Part of a small language model's weights: RMSNorm before each block.
Each number is 128 + 24 x the weight over its row's rms, rounded and kept within 0 to 255. Layers, rows and columns count from 0. Numbers have three digits each. The size before them is the row's rms in percent of the matrix's.

# layer 4 attention output, 64x64, rms 0.0996, rows 0-63, columns 32-63
101:127111129088148092137136105132113165144148101080123122136143126111202142129116104130159114146116
114:139135144148130133158126160128127097077144120122100104140091109154153169093099167123081145125077
108:196127139138147136123155125168126119127143168126132112100123094173126152104159115150171165110115
110:155159118174106134165165129110147186115130117148123129128117133115102139117120104089138084128133
096:094164130121153153095106100138153119111118109107111158138117125127134104136141150125098069117137
097:134134170128122094091100112088139105136135145113136163132183144103139161205134122146142103130106
113:101177129142107135137089168163114115137150077138129107143115103143106135129143131187112125121146
102:155124119111167065147161102135113124121136132123150170123104135152122124128117134118100142159126
092:147127107139139124128126094140149137117132142125120171143151147156154121087096171139155132145150
095:136145138112111160107080151112130109122109113100130085146109127144129108121088138098151076174113
108:122125111158134155141186110117167115160154164124143108143156093134123122130136143088112115133113
092:115085136104099126087110096196153123106113112080146117161132129109123112167157157132133102106097
087:078136180159103125150161145177119122138125114114109127103128108153079110112084137120174116155131
092:152107112130107145182086149171117159150118135117099131116132132131099124177168140115116149116150
089:139127140125127171134137092106117069139082078098168168119136130084144143143143109161139141146098
103:124099136122098142143111115177156096085111104153137181105105072142109145136166156095122138113158
084:137146087169153133117103111123120064138114082106099150130171135156137152116166126131127131118175
120:117122135106118081139120115119145092157080129122138095130145062158169111137152155130130121118156
105:126111150096150137125131129138128127147086133168184100090134089136170124120145107136148139132094
101:159108172122094056112136120119143118162151103108102117122157123173102127101133077127157143114165
090:138087126162116181136111132159083108164120162161127126139165100132103130114149117118114136103110
084:107139107144113127103114135150155139135120113111142171137117127188135127125166142136159133168090
106:079105135141129176109094121157114174149097096115117145139116123163125113146097114093102124122144
085:097163122143122133114130077109142118104126130171169139129097162112118076153136159137124143118127
094:135120079156113107120120127175107159152081103137131152128091143088132107112095141119095101104141
110:109188124143093114138142134126153151161161173122121143115101149137135122079117140143127141108094
106:129119108125088156143131104109148160159130158122148115146101166129121182101168102101152113119146
111:137109121092107116075121108168104104112159118156108126135147108124122109129138093158128118103135
111:145120178083137138114112130144156141139142117118111128139104187112113094136094154122127136152126
093:124125150144114163099104077112148154111138102149133131156134135143091154111116123099149124127157
099:106147108155093099133132102101130115097108135131119166149127103134121110128119133152146149089112
097:104130132102165097089144119125121118115117154076132147099173147110136105109137142115140145101144
098:114111130134109136137100119156152090172113112135122106128139134130151074139138133145138152108158
106:115140089115116135130115089123131174088110152137089092118096134113128117140084134117120125131154
098:155170153126125128131096120105097116142142107095130130100151112138148134162125168171142069123133
112:160128103162122138142150108171117130124156092154100113159163140122137137145152107129089117148125
090:152142155145109148143096148091127109119117117111127148151112139123081103132116145162136101153157
101:150084083091157114107145157154131143112143140141129126128121119150134099172116099144142132123160
098:099142114129104131151144162120133108084120153160135140104162148148175133093093136124143083145158
107:129116117074131139169154127107169119099147140114121150138119143152126118095135086139137097101113
102:119150118127144141116134114137127151109169185137121136147095129111146160154167144114165109118188
096:134126099128123123134109154104124149146139109118135136148121150161121125124125151114113150132141
105:083115081118115110140116170133110127108120145103124136176080116144124140091111143121127108104129
084:088155141140100139128073120161123164100154123133090150104115124129132129144136100134117110118140
105:145172109127127131139152103104127132133113142079125147127136094101125156154129117127161151155100
109:107107115107153119134102160171139144108144112137139125154165127103136085099102085131072158165138
086:144173107094144148121124101141117166093098070134090131136137109118101132113132141091137153115084
106:118138140150153128159098092124066160103169137147127087152144129145119112129161132141145130155140
084:121164109149088171112114115150116094136148127110110142143121140095118140080135127087102115145111
098:169156147191122137147099131140162110097101114091110124155126114117135132136078152097114129116115
109:150138124128084146130130126136121122105100087088126062119146117160141134154178132157130188148100
107:156126125175112156123144117137100105093169120132126138186128134099064093154126132140093150100136
094:178116137089189140132127128151145106132112154055107100135114128103178122101128113127130120147124
110:101153153140167077109112105093145107124123138162120130125058141134165129080157091132138127133149
086:109178136147142097136146137103161139083071140084121171146122126147149143096133137125146085141100
102:143153139112144118129194097130117135150117114115123111151137156134106182135128129112118182133145
100:134133107125181138119147109134117106140096113120105115156092156140111151126119137132153128155111
097:136151145127111160125154108102113132141123133129136166158120108174114123111116116129094143143143
097:133147117115124113142087155149138092144108141106184088131153136144137146127085139118144114101104
112:127111113119149158154117112083118113119138122134084138155118109110086156113093178131105094153126
102:120162107126168143122122120114100119114159159145122126105138141150121137117125128126124169137094
092:156121149115084118095130115131130133115121129094131159139107128138138129120103133085134136130140
102:130116162129129138166140143119161111124108131081154140120090157126183183117101113136136111122128
086:097113128109149141141116158116117160101119139145081135148152139155138130128115127118209124121133